Weights of a small GPT-style language model, trained from scratch on English Wikipedia: 3.94M parameters, 8588 steps.
Each number is 128 + 24 x the weight over its row's rms, rounded and kept within 0 to 255. Layers, rows and columns count from 0. Numbers have three digits each. The size before them is the row's rms in percent of the matrix's.

# gate: layer 2 MLP gate, 512x192, rms 0.0862, rows 318-403, columns 144-191
# up: layer 2 MLP up, 512x192, rms 0.0867, rows 318-403, columns 144-191
# down: layer 2 MLP down (transposed), 512x192, rms 0.0489, rows 318-402, columns 144-191
gate318 091:113183125126131120162115113144113115108172145100100105109111103135134098147114090117120150079139104130113110186147084104114153156132092092090102
up318 091:120124144091131143098105118116130134158132133128150108136142110114130131124092165122135102144134137120106116116123133103127151126159120124136125
down318 089:151112126156127139138117139126137137098145142144103169124140139133105124084140119119140138104099169169137145112147121139144113122096144177107160
gate319 102:139140132124127143160100091124151098133152120128105090142149181129154146145127127147130104151095119171118112122177163093143108101141116165133116
up319 100:138164097115128106146108113126144149155150100096130101117112126150102070125096124105104080128150126151146104110177094134116113124126095078129148
down319 102:144119106107119125138136135138118146144168127089086116113101108138110151095133094111081071162128132120174138129150123133160130113114173091090123
gate320 096:104157110100112117092131142162122158113088123098160168118106142070118105122136136123127105130114100127147119158090123154132153166117110163112107
up320 095:117144128139163092105121113178080153125149120171105114116106146123143121115128118141068131164123078148142104116105098108106160141131154119160110
down320 096:099139142152110087161108122107144134152082138092131152119159120117135139193153133121125129145133168135106136139144101143121074112149080119070174
gate321 098:114174072108143132146111114077127124132188114170117122125109128075125136153101170110127093119119117153143137156113108109151149085143137094128119
up321 100:122084138154097136137146147124149117174120132094150150146166085163130119128148080155084120132124158136079111119146117143145067135120144131089138
down321 106:123162134132139149160159125122122144177128131149135118119075159139118129143148162094177114115126094148153172120145132111153133115150126188168104
gate322 108:117134140135133154089095151110174129132170114137148110130107097173083132107081123124154135113159103160123123161111155127108118113149104147134129
up322 100:133108163174177121137078127099130128096151130106113145145110139108128143131095140129153138119144100146145092181146117110120134106142131094073075
down322 103:111117129134111140096142131120138134149118115143121109131122104132125128112091159105106072117127112079097150104153139149142128160119160142144138
gate323 098:131092129118153143132114100133097124103163105129133135071130131155145163115134112147107111146116117140165134150136151064125157152149116155132152
up323 097:152163109100113135141162107114121172141132105163140100134147151152169102148118098150145128098149149116115130103135096153144109146124120137143147
down323 101:161086107137136153119154119103128098177114149116123115135116117092132108163116058155120111059134139163125139126108145110152115098118099134091157
gate324 100:123098140154095144148118142151113115156139151085143123117144107141128176136121115122111138144111139101105128134093133144140078141088108162173100
up324 098:143135085110134136143130111136123152097107140156148146134161129172169078115118155099087117149125123155124136131147124150144178095163163075112118
down324 096:097127106131144126130122122146080125151115109151095091128141154114129119142157115123115132151148082114144132084134116076131131104060118142141160
gate325 100:149147130132148134106100122116117147149149125142149142093146122079097118106125120138115120117132091131145066137131134152135126073167145142133104
up325 102:132116131081164111175148114111123110121100113136095098119189121128139124132143169113148093169183143124182125146101111170113142167104139150127162
down325 107:108111131131125127135122125119101143137143131127114153109111138145121114105127123162150140108136162091138156111094117155134127080112138151116140
gate326 103:125157126110146113145138171124138123166121127136138114136119137076110139119098134110127155129097141114165148131127133042110168138170139130136098
up326 094:128133114167116121102073102142099153097163156087150155141143088150169119153141140145133132080132100154122123165118132180148144107100101116112133
down326 099:137123130138115128092119178160070116157138139142127153128109109104165114136137061125143113157135161121110096100125099117116111132124156150134129
gate327 103:162131129156136194139057155095106133121113146165131125122145162130135136155102129170169153166136116133170162107098141119098130117113117155097162
up327 094:111150136132136137122093127120156110094129099136035136079126159144156064145122144156123142135103145129160136138117117140087123106122150146124108
down327 099:123123141137141136150153123131116116170158157130099100174118154134139074103139148140108100101116067110098094148137121150119135167096123106126097
gate328 100:095144145123097168131108102148149091156117154186159147111141165117109174119134142158120119127128154154142087126121083120109086099132118080098118
up328 100:171120094097136157149143132138143172082134106097114142153105090121141120135150137127132104142134114143122168156076149120151126163111117101170144
down328 100:088090088109102099133175100139161058145115110153088171160106138127121119142119141184155155120137139168109138131109089127155151130093150089155121
gate329 105:156156119107112153137144109174153141130168137087110136137098122169198149154113074133128104088103123158140091147139120085092144122114154136085110
up329 099:141130163137137125141126115110141122133099148135101133110126163152136109134105118127120113135113156137122130139116177146100087120129092164120136
down329 101:146123112120115107109139142119136123138117118147163127110156149054098146159145140116154143116136142169123118103118160092119108138142143119119141
gate330 099:155096127123134115125125127115119136113151060102131109129140139153124078121139085123168128144144162131108155143124146114129115115115130157138156
up330 100:133120144141159129105108128172139151103152120098096152124158100145153103124137133140118149120148115125104148136133099157187094104113099133162113
down330 099:092141157109120122118179089135135124175103149164111140109094143126122132135129139148142145125135112104083134139151118109122141128117142131145131
gate331 102:132120141111082146151118106147175106104164112118089101122115130098147093120134103104126120086142128092098122123104127111144162106169154158106116
up331 095:171118109131108084166131106151105060173151126138112086162118131133165101118141150133123152145125123152131124139127121168158119128103083174139118
down331 095:088152109151138128166092158138127133112142134117142082111141125104126162080128104145164133152124142169131117134149165082180129133141097108108138
gate332 100:112143152156107116116143103075082150115158161115098131080154105120074095146118132115096100123124144159124138135102162149105139113134113151104164
up332 103:125118114123111125140120134110139127156147145110164099121138122084108094130136151137147116139144106133162109118123116089126121109109191121116129
down332 100:151109117124119143096087114122091135158141131108116193088173107095091138132140098115126122122114119186111103136146141128121118166141074109152129
gate333 104:119173119155130119142137112133136101115144110126132107089128098142099143118178126131124160143122088125143138100172143126169119072153116128174109
up333 102:091095096139088075136134096115079102121092144144164118153142137141131144135123150102128143123104106145116129143133086123145138130104113112160130
down333 102:123121098165116150129135145160122115138151142161174166128125111130101118159114100155114123131107143109136147143090123110117114139111086155071131
gate334 103:169114131109122122106171119138151142117117117123134117129069119143129133135101143134137120170131096106136128156123129158080118123096130184168126
up334 100:111093126111144152092136137160123113136104093124132144121101102138179095139084139127151141121146167134143116116131139127166087168130127152123126
down334 108:157125086154114112133126150123099123187090112149111128137136144116135140113157159109171112107116157096084100154081157132167136095127139145140107
gate335 098:124113092156111174112112173141096093152127109168092139122117098109107165121167083129133107145099131127134170079151117112140191133117104116161147
up335 099:103160092127131086140119126157134118167128091109099130108098166132078142119139062093130094138116192119146173125131119142126108121114144119110132
down335 101:103139141112124184122177106141132137088160147170154126144129137110134121134148154111118103093186064152115099129096141133128127118111157078121142
gate336 107:105148125092122096145139162100144118120156130130139108118140103103108113102101150088133129126113120132138151151162111150127058111160131123119101
up336 107:118174148144118111139134146093160126159139137094112131085133115176131130119122122156130137120151121122135206147167118114103068154123161088123113
down336 104:111092145108168132123099100164149123155103139100135124119100118124146124086145178113177148091167145112171109140140134125118112166116109121135068
gate337 096:185155107147090147132124121108158123145131140155137120110116077115136151093128073111073137156139140166168157129107130107131138140097152132123137
up337 093:122122130133105094107140138135128124119113107137116121124115167116138049145133152170146143124156112130171105109121101103134096121105148168101138
down337 099:153145124128109082158101121155113141121109110156151153136160102144132139128125122135089129132124178152153115139153115111129117136133139137102139
gate338 096:129127090110141098144155158101136115075123133092127164128175198116132163111121136114102089111149151125071091127120185112103112134123121162169120
up338 097:136151183104147161117129149145183141120123088139144102146074082130130134093148098162164148107113121108115143097130133146133128124164146130057114
down338 096:175164125138125127119132130161146100139091126129129101130158108126139143160132139197074140139137100163096127108097150093152134169129130126124198
gate339 100:127141110136142121125118130162129100138090102093090114160121168105124144125060140126141127132159142144144147072140143120123103089138118129166128
up339 098:116115131157155110111122134121113140104135148108148149099176127116141100104160106130136171122100134089078148122135140083146176122154119118137122
down339 100:140066117134111141117151070152116092119081089153118102131079159094124096160094147147147131131142161129140196109146144113128095107134138114146136
gate340 104:136090121136125134120182105132146165087102109116134178148169146162108118130139102091118083151151156139163129142113127125137091111148122102160149
up340 098:188124135114131125111122097167168159110116135177071187119154148136185134143115139081127145150116144123093106120133105145129130130089145093136141
down340 101:130129175108159108164122181091127121163159127103134082132147126088143151125155128145124107090124141130144151177143090148158132098116089156127132
gate341 101:136127146095113154123146107120112102106127121119145156127138118159104124134120133128127125131142122154128116133097141112164133148114109166153160
up341 102:141129109109133094102138143165151143117116145122105117162144142127176119130113110118134084157127121117086121161121099127127142105123130087151121
down341 102:118121119155129170135166148107104091150140078091091087125139133113132153134096140070120098133105155109114105097157092140136147126173108115120155
gate342 099:129129149114125140080111147126136121160110166077117110126144115134151147124149134099165160168150099129106118107136109107116110142105180117142133
up342 098:146119138147105129112142131173110106122106146152134151104093109176121143153123079120130095117064126132138118140135167123136186136140113112102139
down342 095:097096115139106135150140152121162200101138158107155131090169115137143110130163141148141145140120095133139124140130125132114131141128163132151103
gate343 093:132148158095137139165126127124157095140127120113133114101077101139175123149116135123115140141102044124106117155134117144097141157201103116152113
up343 095:128101128142130115079176137117118158176124125136112153114154130117090131140147132095126072153144160137114120124162160127164118097130148168130137
down343 092:138123136105110094153119110123117127091168100145117102151123144177139148130115129164134126107120139130147130132145159143074133132117143139119124
gate344 111:115147138103139141143145109084160148141141134147136096102086082115089099137143123130131137134116150115154162084159119172117176130126071122146135
up344 106:116055093114103127133135122114098151108114196075110160103120113137141171114167148128125113094135126136107072108126093127154085132109144157080137
down344 103:124155123117112119115116167125122188123137102158096114139183121113118151136116169158075118134149150157065121140136133127140124117131105155133142
gate345 101:119150124152111151127108111176083104131140139119168131093090114111156112115102156108111115146112130179129144132132088123148188140180152151157127
up345 102:099122131136137123140133096170113132161101115175124116099127190075107143113083162084113127108110163193077182115140099103128117111138144136107120
down345 099:114114105107117164124134134171122113134139130145146123153091165176161133113123170145126144145124133145146121178153133110095108119135140177135106
gate346 106:154102079155142144148078106128116171135146141109141143101119157157140117119122155129101087140109170147110104141101156090111103093121143156118131
up346 106:135146158136119129114084094080107130120110106125115140151122176135121129170144133152146090149158102099134120190115150128145123146131103141146121
down346 106:144150132082140106113092179169106125123148141113138146090124154106099179129150157129115108133117099095132127122145159123148140093067173190133148
gate347 103:122159138112152114122119126180129111120153125158171131113081157099120134121138153167154168129097135114146143103105129136181138133118116119115121
up347 103:108159121130119127139144114136119086111121094115149094129118098084133096122143158132140139102113142068151165144111118120117121136134107103107130
down347 099:107112130105195118106110108167157118130188176145142188101150152130135115097166128105142107155121163158113108073123157141109117122162116146137121
gate348 099:095125115105080145123093095140088106094121113125108115141160161138101149098105143119121097155117117112128160104120151151152161114118127135142133
up348 100:132148127127133144135104143134129112163143158152133101127113117069110147096115155131123138098115118164140115122080125127095131096129166124124139
down348 099:097155139127128119137136132147126122108148129115139086149130110154134143138096142127150088126137161112094194107130131127115096155130126158133141
gate349 102:139097132108124094103142115135108157128088133079110115115150152164145115112100140129133079138136107123116099112121122132101124171128119158109127
up349 100:147170133119133108098153106109121155168123089102148132102134186144087137126115147121118103147139110179131148126117109151126054162124111108145143
down349 100:129160112136139100164136077136112078086106081138120105120158126160114130127137126124089115140112133103109136114094123124128163117139128136141112
gate350 100:142139120101093169134121159149115129153111129136126103083138087176142103119139104129159118162127119093156145107157091095132120178090090145144170
up350 099:129135147125089113132162115135167132117140077099144121128126106139129155130151124105126167111151134143119147135138182186113151106156145119082116
down350 097:135113085114135121152118172116115162128153077131121098113119121093146138137127095116133137099133167141124095123087125136159090151154119106115168
gate351 100:142129077160133107132130128146118194154112095115135129111103095101151169137132127120105178150106144141130176163122137120179140108131108165133117
up351 108:141114047135122098122125117127086155119122093086145121082083106127153148135081126114102138111117139122118172177098088104143118128127147130155109
down351 102:117118126140116087125132126156088105103114136138157124109127128166119176125122145140145137143165135126146160143143096142125123117146123115155096
gate352 091:101106165140146153118161087115148122077140132133142142145106071161088134141134128115139116110134168143172134134148165134099136134148137151129145
up352 094:153149133127091152168123133105130130137169118134133111107201117101094099117144121157114157113086109109126114126114126095099143120151111135076120
down352 095:115120130096128119096157131167158115106100159104146133108115101160129160120137135120153108136148101096136187132156148149105140142146121152157075
gate353 106:098108147142138130173124128124147138099082093129136102112118115106129161091161107116067148130163122120139119129071132113110149124118148135132163
up353 099:120122160139135150103149109100138164107116090131126092122164108148136166070140109153081138117128146139130137089128134110108142185156101137159122
down353 098:105128119141110136119148168141164116160148126129110126120070115138150111126163194138113141177119077171115106140063139156138118154106158075109162
gate354 102:117120152133107161175115148129068122085123117116138155118137139146099142124146119123122116116141135086174144156109103169115131139123107106122129
up354 098:125164115131096106115145148117147133106120099120096125110155133128101104110121132160085119110128103105144145148117155143155134178143119085176111
down354 096:117126128136146119137128103136110103160137139144139133153152092142106153142113128148118155144126114161115113106122157071126130102115102149080117
gate355 097:128134125114116092183148102163120123108100133118125114136141133147147101120117126143139132134139149161106173124095132121174108153154149123122123
up355 102:105176150128093146153143096105162166186105124133080163132148155132193157148137120091121155092072108147130119133140116160084149148095113115084125
down355 104:142121125138137113111120127131136110160127117149140124120105112112191176132147130126128089135092133152136105111187184146122129157102116149163115
gate356 103:129118150089139105150175094139160168132149146110104144151142098116106088132141142137107115117137123127117134118127100084109109135117139074128127
up356 100:145089121126135152103122123195118087139129122157131071112120168140118114086101173110170096138134130115144101144111152157176116126141147140121116
down356 101:131135122092118128091135075144117129107101116129109134111086135132157154138178105159124131097153150150162100097186096170163138140115095115144162
gate357 094:153097150107089111121163138096119102116107142122133157111129145112141077114122127135152131096130086157172105120126128142141120148152130119116122
up357 100:113165131121144128137087090156106122106119153154112095083102143157102156129122109173129154099117149093180169127117137143138153154145140130114123
down357 098:110115120149127119134135133135116142151124115126163146144153127150172147126120148133104141093084117154101106108155112137136081107097146136154101
gate358 099:121111160161110077141111127172156117134140106112146084098155107126155110111152112145095123161130125110128164118116094147133162129125128164123134
up358 098:138134120103137151113167102087083185177120149141094113133156101133091145106125136147109119113157178121141111163111119082106088108126113142114190
down358 098:134160127131120163123127106151079079164141100149144135110083132144166123149126149144169119116160100094124107159146180180138152178149159113172086
gate359 100:135116145140132119149155077128154124125119141153128112173167121103153177182159162116121130147160141102109140082103094132136103113156114164120163
up359 099:132159135114145150150157105147149125118139113138153110144146136133149094106115119140126130097147103132146121085094118090127123115137141105136097
down359 100:139098146166123146107094102135122129111127092130126125110169133125146105135092144119114112117120102095161073187142123133106126117093094128160092
gate360 109:080140136131078133102134159121095127134162173131153131158150140110152173148109129103124134123140075138152134159095143123103132120125123135156097
up360 106:133173102130162136149113150103121123185090132108066162115127099116096140122100134131154128152107183115139093150086118139118117125137166179095143
down360 105:184141122129152101152112113085111108124131123155115173141177172140151083084168166099104141122156098132152092132126118135136055143115128116121095
gate361 098:115114120138111181119148116117117106125133089143140106128139133097111077070113164123136068102161135125150131167147121139108146149135127153117115
up361 094:115182122092212115129073104150096137126101141125145112117113114173167155139125116144129168142131129103139114107127143105094139144109114165117156
down361 094:107102142148092128070149107122150115077119079137089127087167131125118119086111207115155071125144109132106122137138138118159146132141151137097127
gate362 100:160121094151112125098144092097071168115082101107131106155165119147153102088124090121139124170153145070135152126128119102151141149166152111106140
up362 096:165155097111129124127142114103150124102127137087119125121115095150130126115103104129100132169148136080151159098094130100057162124159118143164125
down362 099:111163118109113083130089116159132184181134116117090097150124155149134119109139135141141136138118155113106149137123112136176100107117162097121157
gate363 104:190069124148178114153115157114159117130123140120075110097064104130134143103143082119116107139117147108133112142096158171141147152143121117185126
up363 103:110136128109123136123121109117143165137144116133156111127138121129120069162088142103129115095151082121167113129129143116140100096110129097080139
down363 099:133142151119104098164142123133093105110157094145111151154141133158133149108152113168125125131124158160116128160157127112132137129135135089167123
gate364 096:130132100152141122127119127158139136092171123085119139090123142161118103131143172100122135151127092133102087128118161140081132121098146146154087
up364 097:120124114109130148108160127151143140109117148074086110093154127126110151101126109150146128142139098092140124119152085148089106086144151109120103
down364 099:127152149069123154161170148082155122116224127127119170133131164141103154109133150156121145174144114139139134106129158165101083101118129140115117
gate365 107:130125093123165133109135110099132110091166147118182143117115105127131135071134114100120117118128116117171152127127112145097156132139166145139129
up365 103:165153156126132113135106128110145137131152120173114105173103150159113144129151135126113131128145164141103159101076155153131155119176165108113150
down365 104:123157118130087116092138154138122116158149163137130120136092106122063152076143092163136154125129102150160112115109066140109089167150143135118139
gate366 108:192122111138159098194174123184125132137096151146141113113116128093121149124117097143151127159125113098114100112120115140132132138091103162115137
up366 104:118102103129125127159114121132111118170151149143134113129149148109103113108126162151089100109135196112114152145138150134162113164077152126113174
down366 106:157126174152087125092136157142093132101107106103124142143136105122129104130107133161148137141159160103146075144145178136139106098129161143148150
gate367 101:115108096104150138150187088123143173133121168074134112097101130098156121165127140115162127139153142118121116148121089166142105148111154141119136
up367 104:153141144160099151102118130100143135117128121127124136180118124137151133096127116109132129150115116119113141130077133110132127136145089106143125
down367 102:121172179096109147154121165107125127145152107115126107106164107163152171137121115137120156122110099093149136148133115151103160122111142076159188
gate368 099:138175136169139126117159148158106153100136099081159130096105103148138131149136124114159114101139154099112166126111141141147142124162097130160129
up368 100:173066135151158127179083132129136132131129114145133159124131149142149150122144128127127159096156148117163122106101134139138143107139099134177119
down368 103:115134157078116143105169111153157145141143150134107128125191141131100107123145111154087172174111149155110175141134156123088121104117128119099148
gate369 108:141130106092119096096141102156131161153128100145143138148146155097147131131088144116126144135141180104123127108138137146113111124131105146125143
up369 104:152120159137133119168139132117136105172148147113111099124148097179119123108153142117130164115133084126115175113120110184111134102167143117135141
down369 102:157138098142098171165084116127118118118103088157136127111156140188158134101134104135125147109156151125110128124135146138097153106138124170144124
gate370 103:150136090121108114162131106120143094107166093152138138146126158074161135139123159139087115087111131153076113136082105122129104189119132144096127
up370 093:122140086152123134178158073133174133142128132077128103096138126108131111148142146151116127152159124145135122135172075128101130160092150141097105
down370 099:132130184145127159146116138133106110115103136102150081103110130103119112113119109097127140094122123135152127121096165157110103106124100132117138
gate371 103:130090164127137107124106106155161063144118131090101104119092131105107116138098139126137139124118135178136131145162103160103121116091148105104127
up371 099:117143130118136132155126127134120135123099132055124176131127113111129131179106110140114150162146111108087121148119201108097138153172106110107104
down371 103:127147199145153110172109147137126111138095142119089143096119155102164120103119111145111118126105144173158110104160156171099160155105124158145136
gate372 099:090101155121123118144111125114144125153148146094146105148148132081103098139116103095167110102167099117129104105158130148149115136109166103111115
up372 102:159110120167121119106130143092155124068105132100123157123148198165098155167152114126117129106138155138176127101098162104109110140090109147167132
down372 102:126177163143122161146149101126081082095161132133128150107130134106128118130135144084160093150120127101136139121132119134138136110123143130152097
gate373 096:084155153105127064139124158098110115126137103095099110114094105120140137137115139168164164135149149110149124098155113124118138138165121082126136
up373 100:149114107164145134146123101156157137122123151127115141118157096115118126115123098140123138171194153116110112123113154082121115115120149128084150
down373 096:132166135119139114140135175129107126158112124146178141051111141139124197111100144125146132118180137163125155170113124145117133166177134085090112
gate374 092:140118105136136127131143148084148189114110135114130130111126104140147146199130149141185161153132133127134119132161103142128124109112111136086142
up374 095:116157125139140129124145151121137146112155110106123074137095108142108082163137182119160151157092146107117148170131137148117174133112110123075138
down374 087:088112132143115155101123135130123134116146135134105130174104139136077106125151162101124138125097085136118138151125119120143183176126103125148148
gate375 100:133134117172088182127129113140151127155136158102165112134113125076131166131100173130128155160123116153107132122147127091123123094144127127137139
up375 103:097131151179091163119158100129154103130154152112108111119124100094122127126130130116119181104110122154134166164156136121091148099128137102127138
down375 103:168148111132130156149149124113090145142107097167104152127136110176168128095083143186149108118125130128125186141119154139109118162142142143143094
gate376 101:100120117139161136140081159131123134127133123105084138080124126109109132168111109084123131136128165118143148107137215171089134118119148109154187
up376 103:143102179121145146130160148130135162158071088092143160125123126140123137143128114134118168145148126132145140137125128158135113125078135181095145
down376 102:138141165121136145136138093119106104084147137124135113116118142124102097137163153138133096132115150147127107133128142093160120141092087102120100
gate377 095:127129083099087115100122107128145142134145145147133128119143142152121152086179133156098120116110147121154140144124121120166110133122125094136142
up377 094:115148101140106161132156096149137160147142155153127142118149136121093116105081154141108137129116102131117123122102122103153112117137197138154124
down377 095:098104118097105121128151118111131102109129117148096116121099102127156166144162143129139081108092141119125117129137150161139147139134173122125182
gate378 096:131108144136123125177169121140122113103135139156133093081086118111125156130137098142112129134135129135129124126133154120158156085147128111132116
up378 106:120147123148143120142113114158154096121124112129128105131081141119132102142132135108086164080120163122131145171145122093161176090166107127063099
down378 098:144169118119140125140084177134117153181136135106125153135140134106118082148089102135093120141153151097143103129108147101135147142163127114116112
gate379 097:114136176142130160130103121146114104143155135101114136121132086156133123072156144143159098113125113151128138154138139152156115132122144121089096
up379 092:103143154130120153142113111125144123127118168104103160174154108139086121113151115106168080103137089120112118176134116147137125131142184125155099
down379 092:159108098125180070141113144130134115112076142125153109152159131100152128133122113097121179122108126079170119121108128150129133136156112135137160
gate380 097:140171159122128164148147080119154140114101103124117118137131134118142114091159142149114133094103146117124108122138106085114141102096120114097143
up380 099:139092108114135155113111118113102123111084113107114107119173164094115148140146136056132132120122122152139127090135166150138126101158161155115129
down380 102:105103112122103112140128111089146143138145125178116143150124147106128097067108113163079148110146093165111102104106083115077099122100153122125146
gate381 096:096126184120102124122119174142092132177177123168167118073128130110112141096127133089124133137115136133121150112138151112089147093128116124115100
up381 100:137119111158120110127128129125135128106114116094094129123116112148155147157135147114104117160130120124086144129125157107174137145123140146135152
down381 095:100160211069083142143166140093070115136173101124123095132136142109119115125152109117155140143137114136129126141160105137085166135150096143105134
gate382 106:131146135166112140112128134114066116098141112116133121155140123126116144131097108117129137165141142130130082114129094128132137101158082112079172
up382 105:128137126085123134129101160111125179118128080123100141088108158146117119087156149135155114102105091133123153106153153119107132103110154135127117
down382 102:148120097124101103102101173134102133074120181159109119143124115053122144108104130110160104136142182145094117125124111105125101127127096122150152
gate383 108:172117140085110194157114117167150120107095124122128085129109143139156138137145099152170135149126127142124122107109102126132123135150173085137089
up383 106:130132138132098131145143112121093130116129109167142076118088143131129114089113092169081158120151085121112151129151079121062142114137097091154112
down383 105:144127121167123126118105122077099118133136106113118156132127113133144100160149095133115134153076116114125147136141120092137113092153129113117116
gate384 099:133098098183141115153134114131150120165098127092114138140109115127143134116148080132100152137124132139111121127158043156162120108159079133094121
up384 097:150107164087097156127147130134121131118147121143143106099139110131160113127087170109135080166114128129106147144148173090123071129146133123128149
down384 095:151168104149142136116180121177094106114129127114104113128112122123113091147142114130122124176138126156179116147156155114166128130126093163094116
gate385 098:143162082143129091136091114121121112136177119108153097164112130108140162158129143126145103104148153166112125149096180141135122147141119136118092
up385 097:128151120127135095164143139121172118136116133136149135141120119104114115085136048133141132116113126090146098095094147109132120087131141143127107
down385 095:155130128128121104119108123122126127129196164140142096104151107141170156125122103147136100137148143116132127133121082135118120154145116117132147
gate386 108:117140162117128102134112137114176076128136137124139149130139142103177129108138073120133119113126144138138145152135142148103144173115146178130141
up386 101:152140122100128158129104134123106153166116177105144154158106096099122103225145143156115106130122142109140137115103168142147116135105129129124124
down386 103:134159127100094087168101175108137159141093124162124143115144165139153171113143123090130136130123123164116121115130047130164155093127135132143129
gate387 097:113133142112131161144134076132137148170138117149163137144102175149142089099100109157106146128081122149122117144103165137118082139150098128177124
up387 097:160134147121188157090194108155104113152124100108159121147132109112121143148139161135115133144133124120136132139121098101081124126092146153093185
down387 102:144161133135092164149094170157143103101133144135156161098129128140134110121137130116157129158176171131073109091118160126086134130149119126133113
gate388 106:128115090124123131145169085139153125146119125087086135115078157132081113106126094104146109107127114119120124119156126114105178138055130092104147
up388 108:152126106129118145092145089135165148174123144151150103146094150121143155161129116085116132109102160128127114151118137146110107146164142115077154
down388 107:127079152103150132157115148103120148118138146173119156106150173161088134117155093129114105136163092162170128157104083105122148114105123096151088
gate389 086:158120150090161152105132150113128114157104119122161067154140112101108119148092160138158113172166144129177162111151125156127098143128140141160128
up389 093:076102082158105082152126099128128141120202112125131165139106105160154138148134080163163136094105123147115088134101108079132116169105119114107124
down389 092:136092154109170162148153128138164156140132101126146108124093111112114147130130121142179121130130146160143172120123104124093107141122148145147171
gate390 102:147162114117188142163103149144104075103126179095156096154160152134112172117096154107182126102155094177133082122131130097151135161150131082140162
up390 102:079110097125109109089140129156101114155146132131119074135115162166137164096120110150059140102139156133127148111115105130110129175130115141135136
down390 104:132182102100140110144153117112151134144112074116100120100104137162105116114128139077174133155149111122099122135161113108115188155121093134169106
gate391 100:125141140139170121102162117138104134148113085132114135100162129128093134072102155113090121138110122156114147130185151106134134102113153157158173
up391 108:140125093114117114129143092116162185145154165145097091147095100146129159132133112149121160109173154086132126151129145156121128160112107103160113
down391 109:156114098100145116091110096138151109072108115155120099172128112156155118143155085157117119127158121145104096089098133163116135134097107131132132
gate392 106:130135114111112138162101126130140129136172119147100132100091127126120161135145133109162169106125163107141159122106097140129159132146140111115176
up392 102:125162108118123125164135126127176133174158113143061114131154144098141127127138122114135153116107171157138158112143124173141121133129127109157126
down392 105:104110093128128115105142154073123148132126110128138130134140116161139115166104143129111103146156112098119154108130118131143116142159151117056128
gate393 111:132080138160094108106149132142086074139108125147121101133114143104109136103095135104149082139110127097121081129098126156146106160137151124125140
up393 104:147154118111118140088113154122108111140095111118095123097151176109133145138154089162152106085108134116147105100090147118128116102119125114114171
down393 103:101086151123141130110117139108142162160166150193178112099133146102178112140098175109112134133133117141058147171132111137162138126095128157150110
gate394 105:122136096133115161131165133145165186146156115143117138151126061113146082133115144121122090087169150134129111148144116155153112139129141138047124
up394 104:110131115159119092154129142142164167137178135100112104123061090115146109150124132115162115144115088109135087124125164149138098134144107152134146
down394 102:085173066120109135124105102094159057122109141119131181078129154130118120090141122128107131104095150168106170098117129139140161121120153101126123
gate395 101:090097136135141106158102135074152086087128170105121171132175155073112145111109121084093114118158108135170111107105192108059116147140101139122128
up395 101:133174098129117075123118130152104128104116101121109153148146131105127147115132098151140159126103154162131145119113111146160118116088144099111116
down395 097:170128170106159158160110119132118109173163166105102119094151154121099129101156149113123171117152118159136098114100098112134124151112120142118144
gate396 104:091100141149132131142130133115162102165141113133098127107108120142112149109141112166160068129120128146144128096124156155132166116176106110128124
up396 104:189095132091149087122130169127135135093174132135131113141120118121145140197146151114141155140109097131125135144117124161129119147139129121146167
down396 102:132166168155117127126141150156161126076081164077099138102066162149088121101144149093139136109105127148132077162119128116136101129077134127136126
gate397 103:163121091125174159193128109165086160096175114129167126177111126117116068133110155131132113131103116109106134107131149127163125151141124127140135
up397 101:127160101098133121177112164143092119159180154098177124121124122150108123107107119163103123108121170121126142116162120152150145112124135149155093
down397 098:122078141163142142134130111116129098109135124101153110128128119136150127118075159102121112170177139118109130139120139143098096117146128080086141
gate398 102:148112138152106141136119134162094134164141153113153105142159074114126162147108134144112130121148130154158097129107107109141162117143113135131124
up398 103:181107129135102120163054131158151127117106102136184135176133109125111142136121099117143126128147134141123120152080115091135142110176144094168143
down398 100:073118133135143142092149154110141110121127121140105113110091132126128094154142123096166109122124096140148138131134160142129099108089115147111178
gate399 099:119133157118127154113129119107156072125130115086102142114069162146148144128124092112112148133142132183147165143156161125116118147126132123106132
up399 096:105159125120121115102123128153144150110138129101119176152102132143158118149082093114121150139127133127131160126126087134159111102116143163127143
down399 102:136065078128101093124124139155079125112139123154156108117139123134111174118134188154147141072117098119129139132112131136118126110113126093203145
gate400 103:152086100148123131134147157116125104148093130109095129133131170094145150133132082121145133135142097089065126142127111104122160096116129110140129
up400 100:112186140113091086133102124131122134167119122100146091118142152120084110104162092151106141129112146140117161151147126084114130134130112115124085
down400 097:173120155148157151128132131149149121086130097169115148136114125146142082143105119122154111129140119137101111146127134115104132147127111113126121
gate401 099:153185119147113163096132149106104135137142117150109131152114137131131117125147116112147105135106105131145113099140110106087170116061105140129122
up401 103:146140133123126143126151090144127142155141100097133134147121101124096134137089149129126125152130147102126121164096125129130140069073165157144158
down401 102:148145158106129132098132094117106084139164129144145150134115102113162150097148129101174107129122094113141122108117115109186150103069114100095094
gate402 099:129112137157085120087147130120127149145126118151129095144145124154105106174122167156161146108173103140117104069129154129114130179094089111127155
up402 093:086128122147092088135123145141114093113088142155188122133149144129131137110098118106113106156125155123122172120135124137168080142085156133107114
down402 094:136110151132146107119161114117133142104156111122135143165137136139114101202153159136162133087129159138151107132129110150110136127160091129136144
gate403 104:110125141148108152099095154146141105151124126143126163120075151122125122108120111150102135081111147124103132128150094077095177108100167119185114
up403 101:104154142121116137122165099084105126089137145123148107163162161156172110145127126148129120132149131125122138147144161128116111145139123110146120